Weights of a small GPT-style language model, trained from scratch on English Wikipedia.
Size: 12 layers, width 96, MLP 256 SwiGLU, vocabulary 2048.
Each number is 200 + 20 x the weight over its row's rms, rounded and kept within 0 to 999. Layers, rows and columns count from 0. The size before them is the row's rms in percent of the matrix's.

# o: layer 8 attention output (transposed), 128x96, rms 0.175, rows 55-63,119-127, columns 0-95
# v: layer 8 attention value, 64x96, rms 0.0898, rows 56-63, columns 0-95
# gate: layer 8 MLP gate, 256x96, rms 0.208, rows 0-15, columns 0-95
# up: layer 8 MLP up, 256x96, rms 0.202, rows 0-14, columns 0-95
# down: layer 8 MLP down (transposed), 256x96, rms 0.184, rows 0-14, columns 0-95
o55,093,230,185,194,210,225,197,166,195,175,209,188,196,206,192,181,164,189,220,195,219,247,172,223,229,200,181,163,199,219,177,196,229,201,198,209,199,225,226,177,167,204,191,232,172,203,221,196,188,218,163,216,225,216,196,173,221,222,218,205,186,161,182,188,230,200,196,207,185,199,185,201,185,219,206,176,206,200,191,178,192,214,170,194,212,192,198,186,226,243,204,186,186,218,148,211,181
o119,096,189,212,203,217,186,203,215,181,203,212,196,180,201,173,162,202,160,201,191,204,204,197,164,177,185,232,231,206,216,192,171,176,214,174,218,199,203,196,238,192,182,190,187,201,206,182,173,234,172,176,213,194,158,236,208,179,184,212,199,195,221,212,175,151,189,214,237,201,200,221,162,218,199,210,219,204,188,194,234,205,205,207,235,204,205,197,198,190,200,204,163,194,150,229,187,204
v56,094,179,158,207,198,199,206,197,178,197,185,194,207,146,227,203,179,210,194,247,199,190,199,175,200,195,177,212,202,189,192,189,168,192,197,176,183,197,206,211,191,232,229,183,251,202,179,220,198,198,215,207,199,196,209,183,240,191,171,219,222,204,243,212,170,167,226,190,195,225,238,214,192,234,194,202,174,179,193,210,224,195,199,201,210,164,197,212,191,204,202,241,189,184,167,192,221
o56,107,235,237,212,208,202,214,186,205,219,212,207,194,223,230,219,208,190,192,205,183,218,222,215,187,226,194,204,211,231,193,221,228,212,178,263,215,205,187,167,210,203,176,163,152,188,182,213,205,182,160,195,196,197,203,201,189,186,221,230,198,200,182,198,206,226,167,212,191,212,169,223,200,192,206,205,175,225,197,204,212,205,200,139,201,206,204,232,171,188,183,169,178,205,206,192,193
o120,097,227,191,198,232,207,199,211,194,164,189,185,226,201,166,210,166,200,185,213,179,174,165,186,213,180,199,228,186,183,228,210,186,225,224,186,176,167,213,250,223,211,224,225,244,206,204,198,214,214,232,210,198,193,227,187,176,218,192,195,217,202,214,214,211,196,192,201,224,173,238,198,197,212,187,205,225,200,209,163,199,142,194,219,207,230,190,197,228,191,197,195,210,180,218,205,191
v57,106,209,192,210,199,209,207,167,198,219,200,185,188,169,216,199,189,213,198,204,209,218,156,148,205,190,178,216,173,208,227,172,219,218,173,186,215,178,195,170,242,205,214,164,240,180,217,213,196,209,214,196,199,206,216,206,198,207,140,178,194,197,209,216,192,209,227,204,194,185,188,168,188,220,228,188,178,192,160,227,222,181,192,160,207,218,214,197,199,191,209,178,190,223,179,177,215
o57,093,189,210,221,181,192,172,196,220,199,196,230,196,243,185,183,202,200,222,217,183,204,223,224,195,200,204,176,161,162,200,203,198,182,230,221,201,175,201,256,184,219,197,192,193,178,168,181,192,194,170,184,196,248,208,219,197,205,190,200,181,199,180,218,228,244,175,196,217,209,194,217,192,221,197,190,188,195,214,194,204,188,220,184,237,174,221,209,185,186,213,204,215,259,232,200,189
o121,106,182,211,197,255,207,232,195,158,229,218,221,225,209,199,211,203,232,178,213,202,198,168,206,198,201,193,228,231,213,191,198,192,215,242,188,192,225,183,179,220,189,202,203,208,221,199,213,193,245,232,195,179,186,218,203,207,185,202,205,203,202,214,222,167,176,207,216,208,181,207,178,223,195,194,206,188,225,173,187,246,209,197,185,196,233,198,193,199,147,197,200,165,165,196,196,228
v58,097,193,221,216,186,241,190,184,156,216,195,221,164,215,251,185,202,183,169,182,196,192,189,197,210,208,231,173,234,179,211,262,173,192,197,221,192,206,206,208,222,235,192,211,202,215,209,210,231,166,217,233,200,200,225,188,202,196,193,195,213,200,194,204,188,153,188,197,180,198,177,194,219,195,189,177,175,192,197,246,202,188,185,195,203,206,204,194,197,196,215,174,216,181,197,199,162
o58,098,210,181,213,199,207,256,161,208,173,232,216,221,187,212,212,211,186,233,208,209,241,203,222,201,198,172,190,199,169,241,158,206,224,178,206,182,170,176,211,212,199,181,199,224,214,183,192,200,217,179,195,195,189,182,213,196,204,240,199,192,195,187,223,198,194,222,173,207,185,193,214,193,215,197,186,166,199,198,173,216,128,226,218,209,206,206,202,219,212,221,184,214,208,187,209,192
o122,100,169,237,182,177,206,125,228,223,198,192,209,176,212,164,193,204,216,207,197,228,165,220,191,198,194,206,211,227,219,172,239,195,207,201,198,211,168,185,201,203,187,194,198,181,199,205,172,165,187,188,182,236,192,186,178,230,181,206,207,193,175,206,193,191,158,174,229,207,243,215,220,193,199,189,206,187,199,192,190,197,211,166,192,172,214,202,208,184,198,165,189,192,196,203,199,217
v59,113,191,194,206,222,213,236,202,194,213,193,206,195,148,220,252,194,215,212,227,160,188,193,223,167,199,199,199,198,209,194,184,208,194,192,188,229,200,203,166,175,236,184,199,170,209,168,185,212,182,187,215,179,176,189,200,161,191,228,208,204,186,203,202,203,226,189,198,184,218,223,165,200,188,222,223,238,221,205,226,207,207,201,146,231,188,215,210,206,177,212,185,180,176,205,219,211
o59,105,194,204,194,199,190,218,194,238,209,226,193,221,219,190,190,167,181,230,174,210,175,214,178,220,219,156,228,209,201,229,205,211,205,214,191,173,207,180,205,195,170,219,196,207,189,212,209,145,202,211,206,202,216,209,182,217,204,211,186,210,184,254,195,165,204,195,171,235,197,231,224,200,213,220,165,204,174,193,168,173,234,192,192,170,205,205,209,189,199,177,195,194,194,247,201,207
o123,113,193,180,197,216,196,183,201,198,145,192,194,192,220,195,205,208,207,187,219,183,213,219,196,232,183,223,229,194,197,225,192,199,185,195,210,197,213,232,196,171,210,177,235,186,196,177,187,257,229,174,165,206,247,187,215,161,215,200,204,222,219,191,227,236,206,200,191,182,199,173,162,197,186,204,222,207,204,218,189,207,162,188,232,210,167,214,180,203,203,227,200,180,226,189,202,199
v60,099,191,213,192,212,198,192,204,213,202,210,176,213,182,176,204,203,194,194,194,197,200,178,171,179,218,172,217,233,235,167,218,193,197,205,230,187,207,153,225,185,210,164,210,183,199,174,221,227,220,211,197,214,178,236,243,219,164,187,198,189,178,196,203,179,194,214,174,223,181,212,172,202,182,193,175,200,204,180,229,227,200,208,194,188,162,203,227,220,217,197,206,216,215,169,152,233
o60,095,212,202,221,195,188,193,229,214,177,238,200,205,208,211,252,166,182,205,194,200,162,230,189,188,200,182,164,184,217,231,204,176,232,185,210,203,222,219,187,193,200,201,200,188,199,206,212,219,195,181,215,234,214,213,199,214,222,238,195,225,189,198,166,248,214,198,200,189,237,197,196,178,216,192,180,194,168,182,192,181,177,205,195,192,164,185,159,203,164,208,185,183,164,198,220,188
o124,108,186,187,186,196,214,212,193,157,245,155,215,196,220,185,177,224,215,192,204,192,205,161,219,174,196,194,179,203,182,212,218,230,179,229,201,196,188,220,184,189,191,199,178,228,198,216,197,219,198,211,212,181,206,196,145,160,160,172,180,195,221,224,212,168,208,202,230,204,158,203,212,218,201,164,221,210,221,209,196,187,230,199,191,187,208,213,230,223,200,175,208,222,209,201,205,199
v61,101,171,224,182,194,188,221,196,212,200,197,207,178,202,202,193,201,187,215,209,190,142,195,185,237,186,201,216,193,206,173,179,173,194,182,202,257,186,192,172,204,214,207,214,231,223,211,170,194,182,174,203,199,210,195,222,151,250,219,208,207,232,172,215,212,167,220,153,184,217,204,196,204,206,212,190,200,195,189,204,182,186,222,192,177,190,244,208,174,191,189,193,224,218,197,212,206
o61,103,215,236,227,217,239,191,192,228,174,214,200,212,195,194,182,179,208,172,198,196,233,222,193,182,197,195,208,215,177,185,162,226,193,203,186,147,171,164,203,204,212,201,218,197,210,153,184,202,188,226,243,211,182,210,192,201,193,174,212,238,181,215,233,189,238,182,219,218,171,191,187,212,220,188,232,214,200,209,186,205,226,208,179,211,208,202,185,229,183,234,208,204,192,195,205,203
o125,096,196,180,229,220,188,199,235,186,165,187,197,179,204,206,189,187,184,239,205,204,181,174,210,243,225,205,230,202,201,212,221,192,201,190,215,217,230,230,203,198,195,171,185,205,181,231,208,226,228,185,196,189,213,216,198,203,197,194,192,174,209,182,178,235,159,194,200,197,227,163,196,134,198,209,200,194,226,147,199,200,188,181,197,197,188,212,198,231,198,200,196,190,181,240,197,184
v62,104,194,205,161,192,189,198,219,167,181,191,193,238,214,228,202,238,211,213,188,189,232,204,189,188,183,211,206,204,217,230,196,195,168,175,186,210,213,151,195,222,223,193,204,191,187,201,251,188,228,233,226,187,199,210,173,190,178,219,183,177,162,216,196,179,204,216,185,198,203,212,232,220,176,191,185,217,205,213,174,166,214,210,199,161,209,249,189,211,222,185,181,201,185,201,213,198
o62,096,206,217,190,218,205,188,224,216,173,243,188,189,187,224,212,226,164,194,194,218,182,181,191,261,208,211,228,203,210,203,238,216,203,216,202,194,217,216,222,185,181,183,205,169,179,211,203,185,174,247,167,207,191,202,213,173,185,172,209,222,230,204,221,203,227,178,180,217,185,223,179,180,172,243,205,211,195,178,200,215,176,202,177,202,183,176,200,215,186,198,166,201,203,192,208,174
o126,103,172,182,219,201,186,222,198,193,191,196,209,185,224,166,199,186,196,236,207,192,207,231,189,176,190,199,175,207,177,194,207,211,231,209,224,208,210,188,164,198,193,222,185,212,230,247,189,229,190,175,228,243,218,187,210,211,187,221,230,220,190,214,191,244,193,186,207,202,192,173,215,193,211,197,224,203,208,236,220,215,225,230,196,221,242,208,194,185,214,213,169,162,213,207,184,238
v63,099,197,200,187,212,224,199,200,220,208,169,188,172,201,222,204,177,192,204,211,219,161,209,183,225,212,203,187,229,209,206,228,178,185,200,165,186,197,191,155,170,195,162,166,195,215,202,198,207,200,229,192,200,178,239,199,186,230,222,184,184,183,173,219,199,226,175,189,170,155,206,152,196,190,168,218,186,215,221,209,204,206,208,190,185,201,173,213,226,234,209,200,210,226,196,232,218
o63,101,185,233,197,211,196,203,168,216,182,262,191,203,193,208,221,211,183,193,194,217,240,199,192,180,236,219,210,168,202,184,201,196,210,183,186,201,227,200,219,192,204,230,247,209,201,184,215,195,189,157,186,191,174,151,198,219,168,228,179,197,213,201,195,198,194,212,182,202,239,196,255,217,214,201,205,241,177,212,200,198,186,191,226,194,206,193,166,215,188,203,183,191,197,209,178,205
o127,107,194,167,204,167,206,220,211,187,180,197,246,211,233,191,160,187,219,204,207,226,192,187,214,226,158,187,184,212,202,193,218,177,192,218,211,222,194,169,192,230,205,183,201,197,200,205,176,200,238,230,209,224,214,213,187,204,216,182,168,203,225,205,205,201,185,178,194,193,200,223,139,166,209,209,218,193,185,188,180,191,235,226,222,200,206,199,215,167,230,199,220,168,216,202,228,198
gate0,098,186,201,235,203,217,179,167,175,204,234,202,201,213,190,214,181,198,173,232,201,189,190,227,184,234,192,172,213,207,172,184,193,203,206,226,234,190,198,168,180,205,219,181,173,226,197,228,162,202,201,177,227,179,188,217,203,221,253,218,204,198,201,215,189,216,186,214,199,230,210,199,195,198,196,193,150,180,209,236,183,206,170,190,227,214,226,192,216,201,185,185,157,185,199,206,175
up0,102,196,194,210,166,209,194,189,154,214,156,168,209,187,164,169,215,200,178,199,209,195,231,229,220,197,207,201,152,200,187,230,206,175,191,160,213,193,197,236,197,184,208,191,190,215,205,206,183,247,225,185,187,175,218,198,179,201,235,258,202,200,201,208,190,209,203,180,225,209,225,218,206,200,181,221,196,181,185,206,188,193,204,190,202,206,213,175,203,225,192,211,153,219,188,196,196
down0,101,224,244,176,162,206,219,188,186,172,173,215,206,180,226,202,183,211,177,192,213,218,191,197,218,237,209,192,190,200,231,184,201,196,217,188,171,185,187,170,212,211,208,205,194,217,214,178,176,219,194,199,174,185,195,218,202,212,212,205,246,192,202,231,175,188,239,174,194,204,217,195,167,158,218,186,218,229,198,193,210,223,169,209,207,210,191,174,184,198,248,166,196,221,177,177,194
gate1,103,155,222,191,218,189,174,214,246,203,217,222,203,183,219,182,189,193,197,211,213,190,250,221,242,206,209,167,195,244,200,214,176,201,191,225,204,175,224,169,187,227,198,190,167,206,179,213,221,234,185,184,152,189,178,229,231,207,218,196,216,190,182,196,196,194,213,173,189,180,213,219,176,198,205,204,198,218,193,204,175,187,199,201,208,197,226,196,214,204,235,162,196,194,205,184,186
up1,105,206,194,210,189,233,183,200,213,192,187,183,187,175,211,205,188,140,161,190,200,200,231,227,237,187,221,194,189,215,170,185,193,201,170,230,212,207,219,185,181,179,200,204,177,225,189,185,225,227,191,217,212,221,214,186,198,194,235,238,217,195,176,204,191,183,253,213,176,165,201,186,199,216,222,212,204,200,213,231,200,193,218,184,171,177,204,171,190,215,181,168,180,216,183,207,181
down1,100,200,188,166,212,195,204,200,207,231,201,179,217,207,191,177,181,156,219,194,135,181,174,169,197,204,221,193,202,216,201,187,196,184,230,190,189,162,162,174,228,205,180,190,210,190,169,211,201,205,213,199,181,237,237,227,211,221,191,215,214,182,201,185,180,163,220,163,208,213,198,207,200,241,212,202,181,209,215,174,164,208,196,214,191,191,223,192,200,215,207,226,203,198,184,228,194
gate2,102,171,200,198,179,165,210,233,193,213,218,186,151,200,208,217,216,205,152,179,191,210,197,197,176,173,207,161,171,208,212,191,169,146,205,216,217,203,208,198,210,223,212,204,176,195,204,213,209,175,210,243,206,195,197,204,202,186,214,167,206,191,175,211,185,172,181,212,215,209,171,200,179,227,181,210,168,208,197,213,179,203,202,191,214,257,211,171,204,195,216,233,201,180,218,211,192
up2,103,206,220,205,177,195,196,218,217,192,213,183,201,199,212,188,213,201,198,197,195,201,225,172,190,174,185,203,215,210,226,217,171,197,217,210,192,176,182,203,214,166,194,215,175,214,193,163,218,221,211,207,180,214,213,215,228,158,212,200,200,216,201,207,238,225,236,234,215,211,155,177,188,218,164,221,175,193,167,193,222,186,208,174,211,237,220,173,230,166,228,208,189,194,247,189,208
down2,099,196,158,195,212,207,174,179,181,249,239,196,212,209,198,165,183,177,167,167,188,208,204,193,218,204,182,227,201,215,159,202,193,214,193,200,233,160,223,232,190,230,184,208,206,224,216,185,213,188,218,239,194,224,178,204,186,188,196,171,183,184,185,162,214,217,215,175,184,206,219,207,188,194,202,202,187,227,186,178,234,210,187,189,190,228,209,211,207,171,220,208,219,206,193,168,206
gate3,095,188,222,177,197,214,226,197,195,195,188,184,234,205,199,177,184,212,224,214,213,206,202,191,190,216,200,227,236,163,207,190,182,205,182,222,209,190,187,216,229,222,199,167,232,226,195,149,185,182,192,172,185,214,187,195,226,224,219,200,219,186,242,193,201,181,184,183,228,217,200,168,201,224,201,154,176,229,198,182,200,169,203,178,213,201,201,217,186,233,199,195,223,208,160,206,237
up3,100,219,165,175,194,222,199,178,199,174,184,174,195,223,186,165,208,198,180,195,196,218,215,208,197,229,232,209,227,170,252,194,209,140,233,190,177,190,190,189,196,190,162,201,197,211,172,208,186,204,224,203,184,205,210,181,220,196,207,158,173,206,212,229,186,180,186,199,210,176,199,201,202,184,159,224,241,226,188,205,219,201,197,181,209,189,222,225,192,210,195,205,182,180,219,192,173
down3,101,222,200,225,218,175,207,196,231,148,181,216,190,188,172,185,207,182,184,167,189,191,203,210,190,202,241,189,193,167,201,203,208,210,207,183,211,224,224,214,190,213,223,213,180,169,213,189,195,184,196,220,177,167,243,190,214,178,195,204,120,199,204,208,209,228,202,192,197,204,206,241,215,193,198,173,193,182,234,180,226,192,200,198,190,178,169,207,200,176,188,211,183,193,186,198,182
gate4,095,193,211,209,241,219,215,207,245,217,207,219,204,221,196,196,176,181,173,176,190,231,204,184,242,179,215,240,202,218,204,212,204,199,199,180,174,229,168,212,229,199,188,199,219,203,183,190,149,200,228,206,189,237,192,220,231,211,212,233,223,172,189,213,228,226,204,196,205,181,198,191,207,205,208,193,232,235,194,202,182,198,162,178,176,210,199,230,217,185,215,212,187,199,182,227,200
up4,095,197,231,191,203,167,181,246,191,209,196,177,203,217,244,210,215,209,233,215,200,197,197,204,234,200,247,228,185,207,199,180,177,212,187,224,199,212,198,223,216,185,182,188,178,199,189,185,204,185,147,176,209,193,179,201,195,181,198,192,212,199,179,166,212,165,197,147,221,212,220,193,203,207,222,184,197,179,185,202,180,215,212,234,182,182,204,230,194,179,196,168,247,200,200,198,200
down4,102,188,194,190,196,177,214,158,178,153,198,200,193,174,209,208,199,228,191,192,176,214,187,179,209,200,193,200,212,168,235,200,220,203,239,185,180,165,195,198,174,244,212,243,191,239,183,206,213,192,198,231,167,211,240,230,205,187,201,185,214,189,170,224,182,164,201,212,211,179,239,210,219,210,164,209,184,210,197,171,190,186,203,187,183,188,187,190,202,198,183,207,211,208,232,206,196
gate5,094,187,188,203,204,207,180,193,145,177,191,174,191,179,185,231,199,180,210,208,163,190,200,193,210,158,227,208,195,189,196,198,205,205,218,202,200,221,206,235,226,174,213,183,209,194,171,162,195,226,214,200,216,195,237,181,196,229,184,213,197,228,213,172,208,205,174,212,232,199,240,201,173,182,184,209,153,210,179,219,206,206,200,195,187,201,186,181,221,211,171,241,178,197,215,192,160
up5,098,217,207,217,204,209,227,208,201,203,171,199,199,214,210,204,230,191,175,202,190,172,162,196,177,205,212,195,199,194,204,186,224,206,180,218,209,220,221,205,181,214,191,242,221,230,204,197,191,221,175,216,178,197,155,196,216,159,186,168,232,219,197,237,200,185,186,196,170,163,193,164,202,174,193,176,202,190,187,199,232,200,211,209,204,184,184,196,178,255,204,205,194,218,199,141,197
down5,098,232,184,197,212,207,184,206,196,267,218,179,202,207,178,183,192,201,192,175,199,205,194,209,209,203,211,186,198,220,199,184,229,158,219,206,229,193,235,192,214,212,204,194,192,237,212,187,171,174,172,209,188,210,203,189,186,185,209,192,205,159,199,192,199,215,179,216,218,153,191,192,222,195,169,184,164,220,169,177,204,224,195,207,174,208,183,206,177,241,191,183,211,243,177,177,223
gate6,094,216,193,168,237,170,220,173,178,190,204,197,221,175,207,175,225,186,185,203,170,195,217,174,203,185,190,198,198,198,197,188,203,159,215,182,200,207,203,189,202,177,176,213,192,167,199,221,217,191,189,194,206,223,226,187,176,215,193,211,167,197,240,187,193,190,201,205,224,161,209,200,197,210,238,202,221,207,152,207,193,237,228,174,209,186,174,203,191,231,190,255,218,169,191,175,205
up6,107,191,213,228,178,213,192,194,200,192,219,252,192,215,180,203,202,213,189,212,220,205,225,186,237,176,190,177,231,239,202,207,188,226,208,163,215,193,162,219,220,186,192,181,179,189,191,204,203,224,185,210,222,203,191,205,176,217,193,196,194,185,229,206,216,230,180,183,195,219,205,173,213,225,210,199,204,210,195,251,222,222,256,203,183,187,190,189,184,193,176,229,220,186,201,167,161
down6,103,242,194,218,187,205,235,214,236,188,218,194,227,172,216,189,199,198,186,209,214,197,242,196,198,180,198,212,197,193,181,195,189,194,203,207,248,177,222,169,215,212,212,218,230,208,171,212,206,187,199,216,187,212,234,206,239,185,252,175,231,165,192,229,196,175,197,179,188,199,208,161,177,197,215,175,187,161,225,213,217,199,213,225,206,216,188,189,197,218,178,180,192,194,213,209,184
gate7,098,183,188,195,199,221,202,184,178,214,197,196,186,223,189,187,185,220,194,192,207,193,160,189,183,173,188,212,218,163,181,207,232,196,208,241,230,176,216,232,180,236,220,207,168,223,180,197,210,191,183,169,203,215,210,158,201,208,168,206,189,173,215,214,188,198,158,208,203,213,187,199,174,208,144,224,157,182,193,168,225,200,203,189,215,220,189,192,222,209,180,217,177,185,220,202,198
up7,097,188,185,208,179,195,173,169,202,196,192,201,182,189,182,192,219,195,221,208,202,241,226,192,194,221,224,204,213,213,210,191,167,239,191,199,170,192,173,180,214,172,188,197,181,202,227,208,190,198,220,170,236,203,222,160,200,224,206,218,186,183,225,222,160,203,174,188,214,211,220,217,207,205,229,217,192,185,173,248,204,225,156,220,207,216,209,231,224,200,208,185,214,219,185,239,201
down7,097,179,195,172,184,154,205,172,211,263,206,192,218,198,179,234,170,191,222,189,180,199,196,191,252,202,214,185,187,178,184,205,211,184,210,146,176,221,191,172,218,182,215,192,204,210,196,196,173,197,188,215,189,198,202,197,186,231,168,190,208,198,180,199,202,209,212,180,204,214,178,201,198,190,207,211,219,222,200,266,180,172,200,206,213,183,196,180,181,186,224,207,232,206,185,202,193
gate8,095,179,204,201,202,183,218,199,192,181,195,190,199,197,227,215,179,171,184,226,223,171,188,200,187,176,216,190,168,202,203,206,202,144,186,167,219,203,187,216,206,211,216,191,193,205,169,211,219,208,201,222,207,226,189,241,235,210,214,227,177,194,200,208,189,215,162,164,239,192,223,206,193,205,205,195,187,224,230,209,258,187,215,211,168,167,215,203,203,204,195,235,205,190,223,198,240
up8,102,210,176,221,196,153,197,186,210,223,191,178,190,188,196,200,194,244,177,205,180,181,174,206,160,209,200,158,195,187,209,195,215,181,230,226,204,212,182,206,196,199,193,180,227,185,182,232,247,203,193,212,179,193,182,188,187,208,210,195,203,212,204,170,193,219,203,219,201,189,235,202,188,200,221,189,190,236,255,184,203,240,189,260,178,197,213,218,201,201,204,217,234,190,205,210,198
down8,101,202,181,193,229,195,189,196,160,165,239,167,211,197,197,206,188,208,242,204,208,208,180,192,166,230,199,201,211,237,208,213,227,181,185,175,224,256,198,156,176,175,208,191,223,212,193,180,227,164,143,212,199,198,198,193,182,185,195,207,203,209,208,229,215,213,200,185,197,214,209,184,203,192,183,181,198,201,207,182,189,166,201,227,182,206,190,186,183,233,183,174,183,192,211,208,194
gate9,100,191,170,248,180,205,158,192,190,229,177,216,171,225,222,195,171,219,193,231,211,191,255,182,181,166,222,220,204,211,184,204,219,217,212,177,184,200,223,219,192,212,195,170,218,203,156,197,207,217,206,207,178,201,189,164,214,214,225,212,188,219,175,208,201,214,188,185,204,190,155,211,200,200,178,211,236,181,190,208,225,176,196,223,204,187,214,208,217,211,220,211,163,212,202,209,200
up9,106,162,208,198,204,186,203,196,225,177,217,230,221,198,186,192,175,219,214,179,194,154,211,179,199,197,193,194,210,180,146,204,183,219,199,199,198,224,195,202,194,209,210,198,229,199,176,198,173,209,211,214,198,210,189,190,183,195,186,186,188,215,219,198,181,207,206,220,160,189,197,205,171,187,195,190,208,157,207,205,235,222,232,198,212,147,203,178,179,255,237,204,222,224,217,206,160
down9,101,203,183,210,203,189,183,253,188,164,203,198,173,168,234,228,188,181,211,196,224,242,201,212,232,206,212,206,200,231,193,176,181,176,213,205,196,199,181,194,202,180,133,186,220,200,199,224,185,215,226,188,210,230,141,200,203,179,216,196,197,236,205,188,209,189,196,227,202,198,226,210,208,206,167,178,211,185,199,208,191,218,192,181,230,225,192,199,207,194,194,212,190,187,235,202,204
gate10,090,174,161,185,164,178,168,176,202,245,199,191,193,182,186,193,228,199,220,199,236,188,191,230,201,204,136,185,225,211,187,173,161,202,227,203,202,214,195,201,222,205,189,227,213,192,211,157,147,229,203,214,193,200,222,172,215,194,222,171,208,175,223,190,180,191,207,198,208,195,211,220,209,194,201,196,184,202,191,201,212,222,196,189,207,213,184,177,220,196,199,209,186,221,165,202,185
up10,092,165,218,196,198,183,209,165,195,229,213,190,192,183,157,190,210,184,193,178,223,183,187,206,133,210,143,209,208,229,176,193,179,204,219,173,199,182,221,185,179,197,195,229,203,192,185,178,193,211,181,189,188,187,172,156,206,172,198,191,185,223,217,173,179,213,184,179,210,194,219,193,195,198,209,197,204,212,183,220,220,184,194,213,224,237,182,214,220,212,171,217,225,193,178,179,198
down10,100,180,176,227,201,202,223,184,207,156,190,212,183,202,240,183,217,205,180,206,135,191,184,174,240,183,213,205,194,154,203,194,207,182,208,193,168,231,194,205,163,206,203,161,199,191,209,235,197,193,185,192,199,205,259,206,172,206,227,214,214,180,203,185,191,197,220,215,191,216,178,183,205,207,187,179,221,208,196,169,201,178,207,183,184,204,204,183,217,188,220,198,164,207,198,198,178
gate11,094,169,212,210,180,202,221,177,185,204,210,194,206,162,222,157,219,181,177,195,163,208,173,195,194,238,198,216,182,195,216,225,155,236,194,203,198,241,186,210,173,233,179,196,220,194,209,201,204,223,198,213,205,210,222,216,190,204,219,245,223,186,192,230,199,209,184,200,189,218,195,177,187,186,220,184,187,197,198,169,200,157,190,190,239,190,196,252,189,218,206,207,202,211,206,211,225
up11,100,210,183,194,199,184,190,170,197,216,197,216,210,196,219,206,189,190,231,192,225,197,196,218,205,194,263,187,205,188,174,205,221,175,176,192,185,217,220,199,212,179,177,229,192,238,207,164,204,223,170,211,177,180,190,213,163,197,194,162,180,226,205,169,223,189,179,192,209,246,214,215,199,168,161,247,212,200,199,185,198,196,204,198,176,221,189,169,217,202,193,188,216,184,205,166,194
down11,097,171,195,208,177,214,191,212,190,228,189,184,187,198,185,195,225,153,156,166,244,184,185,218,175,209,213,185,216,192,171,211,218,196,188,207,222,200,242,188,208,210,244,218,194,168,202,219,222,194,194,178,221,215,210,187,230,203,194,185,186,203,196,207,172,218,182,190,192,199,193,206,197,208,210,208,222,184,205,210,201,214,172,208,221,147,160,226,190,200,183,203,252,169,210,205,213
gate12,092,183,204,221,205,227,213,167,213,162,203,206,195,205,211,197,190,201,203,230,187,196,220,197,217,238,201,167,242,181,179,181,200,179,192,176,193,232,181,212,208,196,181,209,175,209,227,159,192,232,231,201,181,163,217,202,180,198,214,191,199,220,229,194,179,222,241,189,191,222,185,208,234,198,210,210,168,199,185,218,200,172,223,196,178,215,203,194,204,205,197,253,179,233,227,188,206
up12,093,197,189,217,207,237,226,220,181,213,229,217,202,219,206,187,189,216,192,175,206,187,213,189,215,196,223,191,208,192,219,207,206,197,220,155,172,229,208,218,215,204,186,224,196,154,220,193,190,240,220,191,167,195,208,189,189,199,166,178,235,200,215,170,207,220,200,193,222,217,226,196,194,195,214,217,197,181,193,163,149,185,232,191,190,219,171,210,186,210,196,216,143,209,201,197,168
down12,099,229,185,197,190,187,200,230,175,186,191,212,215,219,203,202,150,177,209,184,230,219,211,220,181,195,203,237,204,241,197,174,201,210,227,231,198,149,223,179,209,172,209,201,205,190,212,178,176,198,181,204,213,241,180,209,226,175,216,165,169,194,178,194,186,242,213,220,205,189,179,210,211,167,226,184,194,206,188,232,206,219,189,187,217,207,180,188,199,187,180,183,184,201,196,230,182
gate13,098,162,241,220,204,199,231,197,169,195,206,227,193,206,174,173,223,205,202,200,207,171,203,226,187,205,176,199,230,194,178,166,205,198,195,193,163,202,237,214,235,217,216,208,210,202,198,210,142,217,191,224,205,211,167,218,206,174,208,200,226,185,208,200,169,228,195,210,237,207,185,234,197,187,222,184,189,205,228,191,184,208,180,216,180,212,156,188,224,215,210,209,182,173,192,196,212
up13,093,221,259,186,204,169,187,166,202,211,205,196,190,206,198,191,202,194,181,175,166,143,187,212,213,231,213,185,173,198,190,191,186,206,172,196,248,227,176,204,236,186,194,227,218,181,186,187,186,199,212,187,225,226,228,232,201,198,172,200,195,212,187,164,192,207,211,202,235,195,231,202,219,181,193,190,178,183,209,183,195,220,207,165,193,179,168,181,188,179,212,195,212,194,200,177,206
down13,098,176,184,211,182,195,195,209,224,194,197,199,185,197,220,203,213,195,192,172,178,204,190,188,210,236,214,210,228,194,199,224,180,179,205,210,212,198,232,189,223,187,224,184,188,209,167,214,163,198,211,218,236,200,176,189,229,165,223,220,220,169,207,159,225,192,183,203,200,171,241,160,227,189,222,180,195,164,200,204,238,209,220,196,212,175,194,173,165,205,209,186,160,187,229,194,200
gate14,106,200,193,224,195,166,231,231,224,203,211,192,263,211,196,201,197,215,216,223,194,178,206,202,186,192,194,199,193,203,195,205,204,200,206,173,198,240,224,204,166,185,199,201,175,204,192,183,211,180,195,168,158,233,240,188,197,173,234,218,189,214,174,205,247,203,208,199,238,223,215,192,192,211,199,201,256,208,201,209,182,207,187,208,180,189,190,165,179,236,194,198,176,199,201,199,183
up14,105,202,175,201,179,211,220,213,162,219,220,205,189,242,187,195,186,217,207,186,209,216,178,204,189,183,232,199,207,212,229,209,185,216,186,194,186,164,182,207,218,167,231,155,236,208,203,167,238,199,200,187,203,212,226,193,220,177,178,207,177,184,169,185,188,251,210,206,165,191,189,192,220,225,189,187,183,188,222,204,208,182,216,208,234,209,227,188,201,197,189,226,213,155,212,194,211
down14,101,202,199,205,211,174,229,204,204,158,209,210,237,232,175,193,180,228,244,164,224,205,199,213,204,227,219,198,173,244,224,214,191,211,201,231,212,212,230,182,208,195,179,205,213,201,187,205,186,216,223,193,230,214,192,197,196,211,175,219,223,196,187,196,208,191,186,188,217,216,227,199,189,167,163,198,232,178,194,213,199,224,248,231,194,211,147,217,187,194,191,175,192,186,209,196,196
gate15,084,167,210,187,208,204,195,190,193,200,192,203,227,218,198,225,168,233,190,189,222,184,150,187,205,223,179,194,221,205,209,185,211,207,184,213,181,271,224,240,223,233,198,181,179,222,246,181,222,194,175,212,188,173,184,217,180,181,201,210,189,195,158,195,194,199,206,179,192,204,205,227,223,211,213,187,201,213,187,204,208,224,234,228,197,217,231,172,197,198,219,210,199,213,201,181,197